Each number is 500 + 40 x the weight over its row's rms, rounded and kept within 0 to 999. Layers, rows and columns count from 0. Numbers have three digits each. The size before them is the row's rms in percent of the matrix's.

# layer 8 MLP down (transposed), 448x160, rms 0.267, rows 226-255, columns 0-159
093:578490478474460486532400509522491475517523445432458474542479471507528502514501521492446424471519553543496564460507568515452512472492431465496464483511533539492534386430528488550486571526465535482499549472554461544449500512523423449510492415464531388521504485484484508535430464508525542498519517497526490541524473422495462521455541478537482443429479520502555486441521524496522513443525465518532478490472530555475452468520529517466504490442479501480567530406500539530426406442498461
104:510546512450489468458431517540537540508512515556443487471547451467593434442571494464465484477515550504502520559494471535395507493486496426515570450530419503469494473511509524417531472498502550559544542481463544489548510553480479527537507504533479527428543433424459482566535487497423474490519493485543453489494503527446436534517549579564517485515420428531529494600424471571567545475510503546520525486527530498532579525509479484464491522461500489469472522519478511494496512454475495
099:475523541544515448473511531447499475432475495554430514523524445443448551488479460535575523492466523451490498512464489468553479466461480498507521584519550563500455450563465482562538517470471460469569536478518480499482462479529511503496505486491507500572544447505525486465466505469471498504489494493431414486430485490540554477479449561487493575503413483443493516444530462561569418522605561494506514466440522485608510541552537464526454448498410527452543521555517522493470508474452506
114:537502459447476457498496475522529547474505570458540542458464484536535450564445520421530493505475529452524505497399464524519518482491508501435473485471533527493476535462559566497509524555424527518488508446536557531537462482472423468450551462481475576485488562469492517449573515530484476539556453479404509488439519516493490559420476422445504501461469493530505550466480494485570512543435485509615493488463462512552516443444543486422470499432474520434503542556500509489484497463508449
093:505444540532441447518434531509484518514507500529532507520481514512509570515450493541475515521435570514488552531477495486465490512495434511513440487511501521574550562553530443470474570443521509442497461486530515514500510635442525488460538463510539478468409486517471515464546510517445469468509526502492464472497449526513493497468493467419394603467407480502473501402541534501521542456479454548510539486503462541552469441564533503492522509494492432517496484549496434420575492456493453
099:439440497464494472492476416495432517498510468564514484512561511480435508470478537569452475493480501529521541555531457506480508525375546493449510513493462486510509471525476524568508505540401542453494513483433507478480516475497533479513421597510500462497498409460543494491512473575502419488554533506443437421553571502527471490536453546475578522454514447489566494525505518437526501528503564512554459451485511446508523488497463470428529525543556436501520517511465533534527571491544537
098:497499472518403523403467506473481443501470527442446569526541430544478544507480478451551581520532504469482451517481449480375450492444518563491493482505486526458522500508478566487454541546549467548559523479527537536545483549548538469474469447474518501485557533476489520490533585463438562504494494483466475458538523574557501427555500510496503524525511422440492453463483557497510450540432452457501424524461505543454558454546476500519471532547524474495475519493524444558469473475521544
091:561513553508480476397506473511483413522533599453515503539500559539540503479548537499513464455525460492501511526519533484475507547466464401560462549550496544570477580437494489524525542487529549495534518521498532521468505520502453532466462510560436457478454463485532568505463504524570469509515485408505459552517498476475549478516581491482443499439549478514485504410490564460503474541582465473529524472537571546509545477474562504468429565434453482498515447481521443476551506480505537
099:529524507500511577571447472511497499499544426491521524481454504493481529440492478454467522536532524438482509448446429526484526502521497475427521432518457545467515490553477522496502520467486440524430429474436414480454508458553463453529435483454490514505588509490544436487361522579597441476487518473539472527526557482509471559536513462495549496525499518525481540478466546487472462514491546499548473503526443471490511547453425498538525495463558531486571529521550547454485499521510404
094:484505478497485490444488516537448547434486356529495519456484460527430489521524430566463504440527533448592485497489456484488494494500529552484515458464516494538414565487451501510513483493464419493511509491414502571479485547490453503536532401529509507500451555501482543475520461484532485454439518446465455465546538515540521481497448576520531476529527461468560472425489438535410500455482535514452501550570439548449528471533465483516475476505443467446520469539463436468533480486489498
095:499439532509570474525471484460540519488579505446532532534476527488498489437458569487483454517430489441575522476505482516496486547457485553584465436443465565488477480567412407502476565502504520448577504517473508572540502494465577480551494579558515490569475485429472518485527516471525554469501507530514493479477555496513471498437564556544463493539432475454472476477523459479469487537524455406494480479523445502499550473492463504493521428471490474587501467518465522564508550445500545
093:475560562497505476561477369419529538462566472475421494543483495475512442496461526451553460487546519482497460526546491549478462536457481447482469497473515498566445478515533523508439549518490450439543469506579494506477453495523457486445468486394474558486470503533586490524445478496558491501473528513445495450512466553501461517484495548443458470501488454470532504455527475529471530433460543424426485522523505435514468505482509530522532558509508514517521536533439480387469456481419500
098:514539479537472487536503441504444491488615471509556484447500485538539574509510513535438492446473429492453469550496543524534520479508489434541544477551477428508512535450546485413484454481490590484479429467486540463531505533574524535546514466549576525571479619440499474533521534490485477500581478474514532533398588518515462521533471539540445463518543474510566482489509415477497489541474509530512541528457470516449477501479486494466495504546541518463462481574534536499473539497523468
094:474421487483505511524474470576445543582501595544472526503443488557471522542488536508513549537504510467493482502420495433474536493500506536506473435456509611379551531537502443489501577494485487483503633452458489566510507527454502444478511496443546457511509474525508474525583511581452519521512540519519446466510497486528516553545472502511440510514560526560533464477487542485513495479443511522532503521552495510532508505546449463500497563461567552530511422461512532497497465544444534
099:414520499549558460521453534495458543429551469496553555450524560453452443522468456444448532490511489553504480556464515467518553520485550547473403480508531542543509479505464478522470548517577496508488501501528492493521525474583535421536489447498461498539464543506536408515448550469519512485478499440451514468503477550487426444501479493482499510611470404488490507472525429464475509456500495554516466493527555498510487496512548462506413505474443461445531508542521437535573457432464464
109:543403471537463453507462513498526587502458406494506535493526483455441552543470491477458491482418529464463472546537531491477537466485502491445509485455594481482521562498499471574510530485467516460479448562530450481560610487485455461523474559475511448486499521563514466507488511467490514522493477460588472470496552526449449497450492493506504516509532510493515448548482421514517496459412486581476547432568500516517489510385438447565502497549511514476437516478547543439480519472490489
094:576528482535499513507500456494527458511504590433502569483519408548409576501457501482469487507473513479507490447528514504561552571485548471452574586468505471472500472482497552447519506505494521478492494472524456542458514490550563543544440496573453512448518490513505539476466499532543472507544459563536482478539459460495490527490480353489530424501509523471499549513533522552521466496438405551504449440540491475488535492532517484482555422496518461544462496526524473571562535441495491
094:526500579512567455490476481476535547471486503454430477434507487557472489526548465574473495440565502486485491601469515494455467500539532508545556520483458427459370519462504532498524477542492450553544553528458507487480548523452600432556489456513528544472463532517524516507502508491440421525432512575533500506495457504549495450511453528459437497499464533522486498510546538527520510478480469527479486447509501397489560479468442582522516480561553489484522485550481429508508506480498586
095:486474466461502569463481497460421490576517592492531505457498528448501458513512458513509484372506478470485592512491502528534552494469452484481463479471449502501522472429555464559553530454504512511520525556545497486589539486501443522566448478537449439460514443470529437490578520559508493509526520514505543554496463501519534552474488495461529485486461543550502402511475493515503561484534449567457474471532523509466476572554454499532523446523452492470513563456538531478503519541469379
120:503533507477602477601501514624465572456473463481458526519520541478536467489518494481561506501557489490481505498465493542436569493453506439520510457530470460506502590496535434499496527499546531494491492507557491490502455598490516525545452517484471458493542400480548566554464427501457511515521494513507553590549446489478522467490484493509518533487508614515507472497466536498550584485523456577494499499442487472509500530505506499568587436468476472515476513487531438484523494417482470
088:469536509459474504465462525497464460447551492465499463506460499514481522453513520552427461508439474510469512506512497480497441507472451481494357501557506483465496526513533494524492504535554535542498544525516529565561437458513490455549587460482544473495513589463451447479488527503512479396479515455452555517527565449527481422513551505468477522538432465462511543519549422533506459511437503423491512520582461498516528594452512463542458557538542423501509475556489500532479504520436557
102:484483503523535503551524458482486507475506545460460538554465477565506478461451517491460500549514488491501513445560454517533554495533436440512511480442466456518497495513502504464476517453608420508528571506549518478474527542449542426524490517481531418459506520579528440446456425514541457546510449493633508497411460461495512534458545486536526473498508578477505522509440499503448543560482500500503536515429522515551428495544527547549528543502506436525515446494514523435485419555542459
098:454462553566473446494547378557497545539502504516536496450535459515486525441428507455496447473537503519484504524450474545494482469481534464523470475514570540567482464438509477521482482554545436503542484535532356461488453530507566452502492477534438526466553480508506495457486482553483474547458500499521564540506467504459555523455576528502539531537469501452488530488488504567441533473535558502427496531466475552479440443477524520433562495523517449439475569511558529487498526522421520
105:501494515451500579485430532487488490509549486482559480489471440492510589450511480486451529533508505575539545459538535494498469491435453524517499490515563562510494455451529476601512537523436445451486547571439524472583474511502492477549372505455500439477516522522572491506562480442491522492552506457484496529479471493480527488502532519477519515477468540466450458444563510432434515535419537536502532575526538526496434493461505446489454495547521468493464470433417541512463472461488572
098:477537516483561461518536501461543559572540463464495496541512479517542460435493556501470541433551494517527509493516472495473529535563578475495507500503523523517484458492516527540530498449480504533525526553453490515493482513412516551570476572466442457530462489418545470480437488554442473568463493473474558571493627437457468465646514553498490549512521495502451503533498492409507495540511443501462541466459455516530515461535508453461480470527554487513546479434456483508496506529473573
103:507486501531583474433503494453438480483513430494533523514558495479593507503534410484527538548542475542514571479456481499529468507479490520537473539443517466524448546498542476544431569517504448485512502512374522484497446483535488515451473502458465513433520499572556522512493461495525535491490539558522471453471418535475534521497541479476576432567484506517529524481528481476548524486443586530493496452475539471483515432477456531462573463553508509585495453447424542463462520424533523
102:565495529497482437554513502542517469579520513467496491476401500535526508503520444456517466557540474464463569439496481502538570527515561473538504519516504557501485523442504468515574510538530534519502477516517505527494522540505479518527440506479522546466468478472464476494521586498534494539553434538579489516453534544528490484481583567465548442412452458533557543520483502462541606464471522570441475549595482485521468557453489418533576516489423510486493525485482514518493495574470565
105:532499527602493473536553491531469421522535552456501522551534483540455571534424426529495458525535501457477424523493513526370436515485474577452497477501543519469489480472470513524468574434535436492470519440527529486507600535554444508532548490491487476501447546533484448470481526450467477482546512423533451509499522491473492498507558520561511506561466423470526490498472498447490539547480524531529533476440493554434487490483423468541475548511485497437562476554511499504523470515470575
115:482460556498466454568490500515521515443455458487464416503453493486466450463523471486571460492499491527500533477461479543517507518468537361457484439535492572480506516508547435484491482453524528486478544466481477430496519498530478509468482620543534488456540463492521499508439554467424487436501493525507513513449445507488531474541526528524512507518523529471503453483535534559494573463545502577566563453448483514444438531450496556492441501470524569486565557446525494506406438512518429
103:477435474504477511526515489470484543481489520476524566489429498509505536508546490415533533459481562498539550438505512410573474529502462489479519408493521481516457552516549460506570543516496458447449461499480486500617457488528541466492548530486452479436569490525509501551485515432459497477473484471510439469523472461557541485532505491512551504424513523485568492463476484525451441567485537470450530602478504438471511532475467517408501494510515491506570479613413447562475485483489501
# layer 8 MLP gate, 448x160, rms 0.266, rows 227-255, columns 0-159
097:509490483482469509519505477497493491466530523517493510496525469583470550504564533441534495584532483446515535549457516523571469429446534494475559573458518451488566446483500489546456419604464457509465463505479471484482484455423484514530570495531500535475552465496517503496565528540452539496511489468457565519534492474532403488469558513453446546495471557510491477574597460535506493467495512534499557479557466455545503536418469433525428427435485495493493515498501520539533452443481426
116:441480525498491570446540515441422517491511505507535540482422512499520485580482482558510451470404451570535527488421492444472518500487417512433466548489502504492453487517470540571540509508460508533540481440472545505500508483417562438524493543527493490479562483490483439488471522519582470432437469483479534437513487476486493474519501422538486488505488560424491512489472532513515493520491455490396486536448551509511431493510536457510416514407492539473543501483505488425537516496539408
111:435614490528528452547484492471534489505509419479476581542495462505439434488513469476528446508445401559471524504459524462526484476468429466522507503562579512439527422510504536531489488506508449524565541527369534512496519473468548543472505501509498505493491474508464470513504574505498459497446445512488507575497492467537482503488500471544564493454592481547454545537541492460449506565504497493462535497498516465524508512479570553565427495512470524453415465459546457492571461485524481
099:529490506606552501523474441507616484478522449518476441559458546511425503491474517498524542546500505559521495514564483519502506456461471586546529458477488485605573471451542520521493547479538545498462423510514470427493472517483504460493481533559448503483504470495559515541507494575474504509483553479461482439457538474548465461453444469480541525554399542450473454453514479514446420536568540497476510525532526484514509490475560443432433501511566486525485498457491493552499506427520493
095:507561550534501473464515511517495478490518453578505500519509488463517503502557535567601500497492509544460566408517512498542560516556448484542522501497554490463476471508542465495501510526538418498560564430494499456519523488502548480493468495428517512595540531490559514478552450565496488537450536575516585524536435553461484482468485510443481497511472488518525519553506463489502560544522477513497557441488496520503578401419547478581509528527458482459462475539550598475470501564500447
095:497552605537543593501474491458496542412531484520432506499581555460467448512444474518520451522450470517531546501489417455417421505455509480542535476440550546545481475556495452456435477529508485522478505484525561580537481482520491513471475472538532432473502475495532507536508562484393479469485487473533514549531495521459478564501483454551499492521576533546504464488471442523519523464436400484545520524535496476515462486489450460545525471489547501427510442574487520509499502541487547
093:495585530511509558457527514479412432441454424513511541594509468435503452496481495503564529470450506536539523476464519464538423421515520590441590502454501531509454536539448490509527490524485527479544522521495459497459480487514451494531510495509591495437523511509521441525495549500590445437515544513491583520519501419486543492459544576509477402490444491513506505489476452508509500507474481512489492481510469476468498470513488556498472583499488504555448507518507491496583613517520456
114:526537533496443569473499505466522478477509456512523502555573495561586548501502422502537516536485516478485535563491543549410474495522475562461439517517485499512482496529507447549517474465481457519516511478547462484426482423495459499534489466532520513488460494542430529468443501561525499505507489506432533461540494510472522442512537478475498549578545502477593454430531474428552435453567468524560499508542522511540462518511514480552390563424497472559459529524530528409492522459420506
098:528505502540507553536525534535584474441462474497444493431559472541539429516508496521529474458516515464550522444515490533544518418536524551474530476514495516556474539590508492493563453542565479536554490588489493537487487556487452436515548507517576545511490595485501519449502531488513537502503497421502519468404504553486547489430487516441522488485514543441474493504485433551456502456457479481502475518532499501429441495518560431506501564542471429431539480498447497546404493440513473
101:521539582554471441575534453482471449440526441490510513508514525502465448501505524544471504548519520479444542489487489501474453470483516503483496558444496432499531507472481451542515525525538434465575498436441484494419450572455565490419555468487540448499444522510528470453523543535492501522451444466509492476592458484550496493470482520492439514459547472489463508495492468506406455485541508556529541506530505480455518573480515540536428494461503426536524355492566508541529516546496456
089:510499506541565455503454537454455505484589444499576501491577422472550486515526470558546516525521516551481505483478526590514446560523480518474478467508450492467511520452493512499482453471544496473477556515526472519488475482489488438475464517597498511421523482543514509522541523499561506542513437574579432541496618458491545519492503525531473558536442540492493502522516445476474516528463487541527526468544519601548524425473465538590445483538523454532417541481478490496468565479551492
094:473555545495513466504479507454528459518447423520500436502460574511433555577484499491480514510407515504490501522536461512481465525430470472468484501550590493496490501521506494525505494385523546451524466508526456520445467517506488459567583479532438481483488465494549470477493517543534450523466462492520521459564572508466516473465534529555480517457527541560566574510511465409521456452463476449514554578477502512532525567493528431486548531512478490552507464529538468543443598584487506
094:513495552482512477574485479483478567390503441450503506529550453534453576453579452434466521481470520439438508492484502538455490461526395525486462486560487528545528516539562576490456430532509571544528422567485498473560546478500503525487464516479466494481525488509453508486474414472458506508518454530511428555536432463523493540437525480477431528545503490420476555491474502542558451522526538482450504523471523541489492478565512520496560459489519511465427561503487524506471517419492489
096:550528484456482475518495490508408448466452444523557542533555527513506453506472477522517469445451498474550513548540512443496459490610551536479471456484423507437452542508582519479537554526542469499531444475507457552525484443525480522543452504469410542492524527479487491431563470609453443509532479531470484522528500457490492426382517520563530607474461454473480494461542520524439476460506524488572481530489502505460497525497535491492492536461540512513469497439552515481505548438486473
104:506533457499471533491446566527434527532444515561536536485460503485554497454502436485464518493455513517532497478515564493512479493487552513406535412498445498519564492489518572536566439468548435543543516487530550505500546442555480547519505558479528573499430551442540458541541492478552476414541540535480495483511463504498483490529468517504501586497482525531544565465530525484413506526547539504584576541490477515486518462456492415472502519468569491557487492486576541463523525453464423
094:549497513538500547432550528475539516461461483605525479506504504531472490602488540482586535488468511458470414546474562467564504493449460550457501448558476571479473487533596417507484498445484513544564538465474511464530467515448508494505511544473539455436460501473540542512478450481461615527577532490501482502507550539480506447474501546510511453489526516502543480496505492464528525458561502484462525540534548493481507482471511411582574525481476492514501477485504504461428484498430405
095:517476528563530530486579508526451435554508501494482527545558583531493521502486421403490454489527563398465569505547570546485468529428559545460495520513488556391491462568530438511467497464458457485468492494535423489531519473489566484521520507559546539568501516510496562499442468512489555480512521483540502483520427501483546478498431456493537532514494545505459487447476514550495518517499527432513446474460431509473480458416549463521483526533518498468478528455469498466470544458494578
107:433512513567480478521469498503488528552494447460472479558515549552445454573472499537529502550508479528474491442572517408508453488506506503509434504505467476567560443557468501511525512462510486501575494508501542489560499477457520576517550454526532488531578494551566541532455526480474582434461478548423512501440511594530525563468474483542465496497475507498505486489550518456462555559492420497518539505510513585500487501437577463451584446507471519492474499562429521435487517465489459
097:495453485502485509543493548524409546550477510521523546538506469465489515521474519561590488506553530409583492507512446503463470518546483609540593452522493484503492528556588451533439486510505458528545450417515508472536490487465499446437513529500483494485509564490463494449488477586425438480432511488420557596569511543502455494507517544478499537506493529522507491489558511566523486525446517457423470491462482541539442460522509472542514470512519517458460480465479470452527466537523556
092:494497484483533484578485543448543449499549537528529527545532480435534417480539515533542469564515482573563499484439502470534464519522522524428542579493465532583459510563507450534446521551514529554512453500514544450457444498449588394455556481544510437438496517508529537497439572502460505487480542473471462492449556487474496478512535478478535531552555442481483495424508460487484474492504509537548448467533532517508542522514512586590518486528519442465560533509509500467458546482451459
101:452454468493492457455522508480544520496388525518540518523474538512466511472504536515503527465522432474490489524564505477452391566491447517549516429415497503507542496519532520507527511499455500542461536500512531514489458487534501529525513451583531517459506589521529425472452490458518581454496561520428520459516486509550541493513487523445531484490545514500581513506556556521567493524486475533500566464526444508476493580443428504471505419541401450499548560576432473484456474510503448
105:453515428521512475478407505513510500473473453462459511445517526511480591566574508607507466497482478432532497485566470419504515511445463510513487547545523492573490481526487455551513419470501454554518475507451523554535522558589512552540498575500440552482517521497488460520540506493516463530556468510533520517484440518440527490443533495493455506441455504518535484453454461530465495453516546499435518455499498477529505500543435431456513519512560538537434445496463505499408605503495453
102:547538467501506473538488378510521528479446401518533545468496539441511516452552482432527504541483493471501447547490421533521559507510429530531510541488554465473502441446496538489579537542581475519563535575538518571482436494489476515523521545470501556523498540575472526538503480486454547519544502469466481440577539528513507500472526528548520507523443510449501514562546516464457444434568443471465486502501449512570462472467489540559529531487489540497445512483494419478508593475502501
102:398511472489564502525476502534545511473536448486410535516517476457441529438529564515509470579401500489509465495540436502570465501499476483409491532510533454519475545503467497497543494403526461549510542494535485514482556514490506499469523517542496547471457526501417509509511517511515481543447480478499510544480562551470614556466505476468493409468521520513487473433485549569479421518500541487465563440545499493516515505526453545561437492556465489535479496523428465487470541457449578
101:503518554513502532547486536468511529553488470564585504575445573445469523469463452510534564470489433540487482465460458478509457543449519522509534527528563430429525488508466468491453458418487559534551478561478462476482449522470577468507508481438425477461524523436504444521508451493530459506507537417485501482515506484440491413456482520525510480530487444430518471472516511517489547532507493501486589574489495456530516465498463497441465564569556479401484543482435549490457532471495467
096:395504480470498420467481502549558462458473447551404541516486526523512464507538399417485484462491460437548537455484506523519504537488536461498581572503453429560494487442524530558488566528470510480541436526514534514483505446503503532510476513433426508489485522505432513507465492553478552485535494496454585528526531520485474477479476482486466507441461464444508508508489485513542403466554495524467493476503538510493508468496578476499397491457542491459579478509495411528441472508475434
096:517531519510480453524482510445520572534467601498497527514469456459553498455552482444516443437519535588526524507558615491534520496584488455460477524488465439534493512558472498464483485521493491515534501505502526453501503520521513452519489504512515523501552411469489547527546560531550527513513486535532559489456488527483530524430467449434480475492538529452566422519518460535511479494457473414491574538534536461507498428480537525528515485552535537597482531584469557480601566502522531
100:506478490492531471484483572524564498485481513504421480460526490412483532428400464453519460575498460523545502465507487529407496589444513457461534454527466566481520505534550478568475485453520481433541491536520511557502499487487459551509415501569549577445501517539546532562518497494470525506515502542508498502468512511516476525550549476470542484532553473478523427404533474498517483437486466466528448526536586560514486495472501454537438394501464508442466553520555554525490514490493533
096:457437492539498505581505534563524443507537419513537483481505493497432463567471434550498515516492484511524498456598405520503518540469560505507543501503513469555487484427527507510488532552507476492547449414569499564545466483451557531505495481484472494481540469575477489517512487498469410454563580579502526478503472468512509450498483416497524482486518505563510517466475441535528508491558489462536505473552580472615530522485560497475473472498490491440531494555472597482543563488489515
# layer 8 MLP up, 448x160, rms 0.278, rows 227-255, columns 0-159
108:491449545469535582525498456439483529519444514499478464465455494487547462471473530504535437495463481435482501486519495510435491562464536448476411498537494577505418511453469503481482495551497484503495502437502550443537472487535507481497532434538525578417497435582446537506480481486560512577491504500490498485492476497446464499528464511480496484501410578533491480460509583479530525557545489520568428501505558531456544505536561592531579557531519491473554490463532509481588511479445552
105:557505526511512528460556468464512577431531502462464428453481496545521450477493534535530452510472486533548437525456493415499558544471486430511472571521549579507529489487494492526497536455554556530529468484523540531506497458563457531501527466483454552554524520462617472493549518509501528494455509459514545481507492547517538544524526525459494459606554504497426517444510502479473511529529541530523576566529525471507452488479527483554522383455477442546536500587452529549515534509445451
110:488496556503443472558486476548483538502564542478525524489565407462498409493532556490460532529460459475525525553462492466560472519498521480392564556485473411500500541479494504494486489543542541468553433545515559502425455501443458499469439450402459543446508505545442418510496531472490447517523447516490546512500536516543498473464515443483537518457441447460510545501531620481510504498486509436500510493523539516481503510463495498508537541463460523438448434550479461554527472518523446
096:464506500497446589473476494537451484461455488491512496462510465507551456475480575487466483508551533500484450442511470497518526496534480533547467540504603521494490502438537548389452524519434523445512511565498521489548535512552528570509542581529468516558473463454504606438473581464493504521514523513563463517496481546531509479540484467481501491474528490610484459509477485547499576478453470496555471474466421536518515460471501547470550484480484472544469536431531526550518560527500622
097:511432466474524523443457551552489483482453531515558417465488500511458470518447496507459515449524458547476484495543513484446437533534464458479516501542570448491476538536559479464577446444401455440513460563515443513546512556471497455464484509595482474532501448500533571475507452537464563511459432536532427507556512417496479524502500558457525485480518520473522511502465596477482516483421552477552571528467548467517477459520539528502425463455532506483457530460474458485531445502509454
098:548454519543451601439482519452556532514570565510450488503478505494495461433538492521493531535486518427437519548445552517467387536524525544516478424558476454459502465556414480469466449471473408438474452481472524475468526499512497451512512516481518524502593560527496537483505485540472485443499524503521423507519468510556461473508516429516537528472545487501516445498544527469466546475490492569454486515493544515496451558518522388448523468494480521476427510496540430453522517436503506
092:552449482503597528530490517490434519493500482460540514494487390492458494518515463465565528483543527456433524507511591552486464519511510515505471491482431458475490583531476460518516542507407487516519481553418490490520550444475518457471415492540433445604513443503493543506589522495533452573469494378507488510525486454476445481540469470540501484496518510453496531499495527499497487569468458500543547497510542514485517500459525516530575459513489499503463424482629508504479504477464500
114:461523473491486496468482489515423559530560528496535569468518420440433496487467509459477501424589482452500453527487409502491453513497513505534532536503532556470475425512546564481518576493531455582576529522423458492546526432463403466500519535540515547496497540531462496494440454436452535526469456485457526486514525552475439494459517468434471491523524569501460498533533521548540490585472612533489483486502492512529485512510549502512467503499558539526409499441467498538506508537501480
092:406434510469538455547544532471527443458582490481479493486485555543507544512512488465519487510502459484384461490493516496462496509558436454502546499461502473500488494501459490490557504464503560586387460492446482503459510487551480494435571548504489502535427463509503486496479449511540530466475556503464530526426465539518575458545534545522447506522511501469447489413423550525559494524519446505515478531538523508477545519474456554530507496498499417450500579528565508555479436565564491
096:515490529516486522560538457507517462475420533444456491458483502496468542464489477495545504519572537508534431494412539514518571460553526485559543553468442499523488511582590406448528480520535531526532553507487531556527528590503509520458589480482525473483476511471574514508528471449508556489565506504501519466563522499547491537472591554536502479496523502579478469503473411501475416522497479454536441583495524454467433583507507469468454453521495486566507557489532466481526476511507516
096:474522511449472517525427477464576556559456523476500514467403485573512523466486432508512540465515498460433428456513475526457442529497423528429482447487519494547531472528499475475505556509501442551450524582510556557496564477518498466532458501461504603449455480483478441507460443522541519481504560475451506475555512528446486465475529543493601492507558504484469572485518500563509540491470542460512541482504471418480443539466515474422520537513441564516445491539501466481473481547553470
103:466474508555471448463585483529460516432504541516457529500538521500531572470536509577504402465541513493415499584513462498468498570507514501446518551523487485510530460559494531430491489502569503528471473494459476519482590441579449539510502453553529478501518470431480495468468544459453485506448492513459493540555456521455480505480522482546577431559502568533534501429488474464476406534465456544554482495509525481567445486523531477600443461469456495573496504532472518539502502473530495
092:498503493489528552471463563486547477500453518552524461567501469470477489546527501483485550485555455540430450489537489476458573432513456481499501486556447461517512532606580519578457446531523520462456571562481496498447497508539433515492492497491511526485423425447502525542442446534451518503514497487592478494428441582517469528519517521504444497524471537470584477553493502561510532595478528452486509489415466499479516465527488502515427485472512597510448521544481522463530528513545529
102:452467512478484578534514491485503450457496423464535491444518515520468492518439484489494548489525513563475456451540482510489530468465500461511410536600546457460512548464550477480415490499552462539537529462592560508424499501469462470502445488495528515539539498511528525566494532461581491549488414475464502409533521427462506537461453521417467539535545472497502563468472510505486488525413514494555534488486494538503467498525464466502456460521532581437470422517509527417512456472434512
102:528483458515543520533496557566490459551457588508534481427475526443513536509517488477476526505556499523452491483475526442501470539506514581528512482547543526435486570502409510638554509513514515538557509466478499578549531520488469503550455521521499484460444500513533486493487506443542462434524568470472496454479479511513371547414488462478410537541492526480498527537515492564432494441557500558487549520515514537529520529461485420465544568499464456530471490503526518485476482545457493
092:563440510485461522553578469468539493544470467445453510542474505483499454498518525484552496490526462495502479542490504475563503452520542558514497465556473406571553489509484462500500569546491538474453524568505416492532470605492520494529508485489503550495595558573457466478498495514499524537491459459484506449493534519504511486487517545541507492574551474413508460504453454510494450588526506535478528509516491476433437440557574509453562541563454436537539491496469585486524487476417547
093:512471460504522378538521586558518477491478526491528520498459477558494523556511514487465432550476465514548517444482495486481494493464537499473406496536442523494476514505500484472455512556482482465536524495509468529461557483496431502562520562499479470487459516465465575472552518542480429470444576597511484546514484448424484474513454459468538463512489497523553413501503494457542507453436437445609532518468474478496578506402528508522561480440534541468520467465488500527451510518548433
104:497460573443489452496447552483485464486507505450530536472440524490492534438501519497492476497507366490514480508428468490565443455461486550452458490533496481522444527477471480579469440532454446479532498488506483506539527463537419476513432511512473479429446495453523521482448460523547509611466484500525479486444498417512514554425474454497484426507466523495502552426543536493410489471430513502484486534521569513543509512509506542464472558474502445519491473489429495538483446568435561
110:488506491506532494416496526471484523496499556628501493478436545526556459504466486527504542408522462495498508495474539508569561453459526483496525568544452493544530530482527388505563570521528564531515500566480485497472435525553515460537463457507558513476438428511515513505490527481551450502487453556510485556421527548547482552503497552535549510441529484468482499534476485516525565508534569528514513525531451473488596506500465553417506514486500506518515377488530480436503511517465444
094:486446511513484480531532507517540480537483475502451467529587496460478553518547434490500540444496472558500454482476497503539497458531456534506477492557493521454532519485475503563471553494476462391526407542549420500591519525514467563477496476505472494478508513416531511506474515541504508501506430505406509537516517529466501515472402465503418530335526537525454497528489458519518475519512509433512524457492466496515514559603515549474428482562546532557494482531504478473529490554538492
096:530547412478545472489508534508483544548513558505521547419479494493460531486508552437511536512472517481512520422446494523467554422502488451468522511588529492468456518428473463493547519545423581430554488514503517560508462514556507517438511539495437476460457480549500496588541498569540452479456528511461513493533436470386513499497517509520450515477423490494446556538501433485489462485481536570499449514495520558524513487458470545501426474483517514519485531455449594537462540535549474
100:537477547507485398437635536578501494472577499567541450509484509496509436491434515442514456494529514509515460527532513477489517516426466515526551503493500466465483504500443565472456521490460520462559504591485473505503523497473503454557517505454540501519496417474463500408500425490522534497527510441514510513481541488450505575502473509560533562571458581512481476525560492474559532542443525539540519504484464586440536516512538451489536496506471514479595525462508442533532485492556479
104:407485474476570559583483511528544472474604503518540463502486518516499535498475446511506472424502450516487501540544500385441538533505538501559509477517512508549557413501474483512439519476470491477482521523563544437512500468433511503444494458439455441472556478464488448496486466508522475480447530470495448514540461543506531493554485524411463508493521477515488464511522524478547561525427516498519519512538604554438471491485594520481533491566449498513545491564437569497548512543440503
096:488462498567509489479509473538511486470465532470609513508555506511544565541487487538485511465550508479550470508456470507441497507503479506542536512496493402510483530523477572498487567490454480574527516456528556556512521425497447467471394505496430580526552435521472475438495511485500495496549497527551490559456462482468514487513431449484467537514517497572496528510575466469533455518456480477526363485515509435473529486445466546429454445487553505573472498497512546426520510479416489
098:443529504475532435564512511481524506511482447515465494543458502455485517527569487541478535557497510505554597495427544529510479473504416503492540436569462486497510552483498463487508454557542518544524466531484550427438433463466526456556524590492508477490435498486470471515496413530483564508450539501526470536409492476498491482501536539516501553495470491517481503496486502555529514570444451528471483448376467509468567508507442538536532540520547520485454494527422593424436469494492495
100:531464511534487448482507405504465547480516529469499469457477455455504459415483532570447529485473527477522478549491382479531560476567505507458516559503415578520478500538438505557492482429475490491541467556567514502551490508495466498538547508525525500472489501445532519525502503523515468561490525554465478541521443411477452505518544565477510462576500550499509516556538459460498536455471400591553479484540505499529559492484592523574449487508493493501528496500480480520530605480477544
082:586465544567518468585556493476461491473459541473487465537497459537462563473424481496506450574548546506485402492478539457442513527510452552482438528514508499507576528548436544523464509448427487459437556487421474482560576532519506527518481481522447474550456569520498514530483520478527483443472474426524494445487444502439537483460487511533500481535473522500528514543451466440442563514516526559571501495526499482450464512514481489534434533457590497512506504592475485542533478462474515
115:522505515510481437480539442541486449503485541469468394486510559458498496503505515484448451583505468546531516526427549482470535506504453443443490474529533536489526494533549515469518536548531480467560509465516474458490537478491470503466502580517437457430529466555544489544547471526494387511486366480479472535473460440503484428436526495575500513462424504528500466477419454462570551501555505506534507502468479564509503503550518566409453514531541528427486533470499519519524474479542518
102:563493457457517481462509510494546492453523559534502543587470410509504484450507467545470536511516413537510475439494482497501507522580492511489597552585494446472520520519479538493539524554555490525501498641449448445499474493547526452512503584492504471606552493532461503588464503486571500547503504426499511443493518538484482563487523475501457504557493492536518575543576486515454413520462502491482483521514535526480499484517519474478485526537517432503443458482518465522504516521582541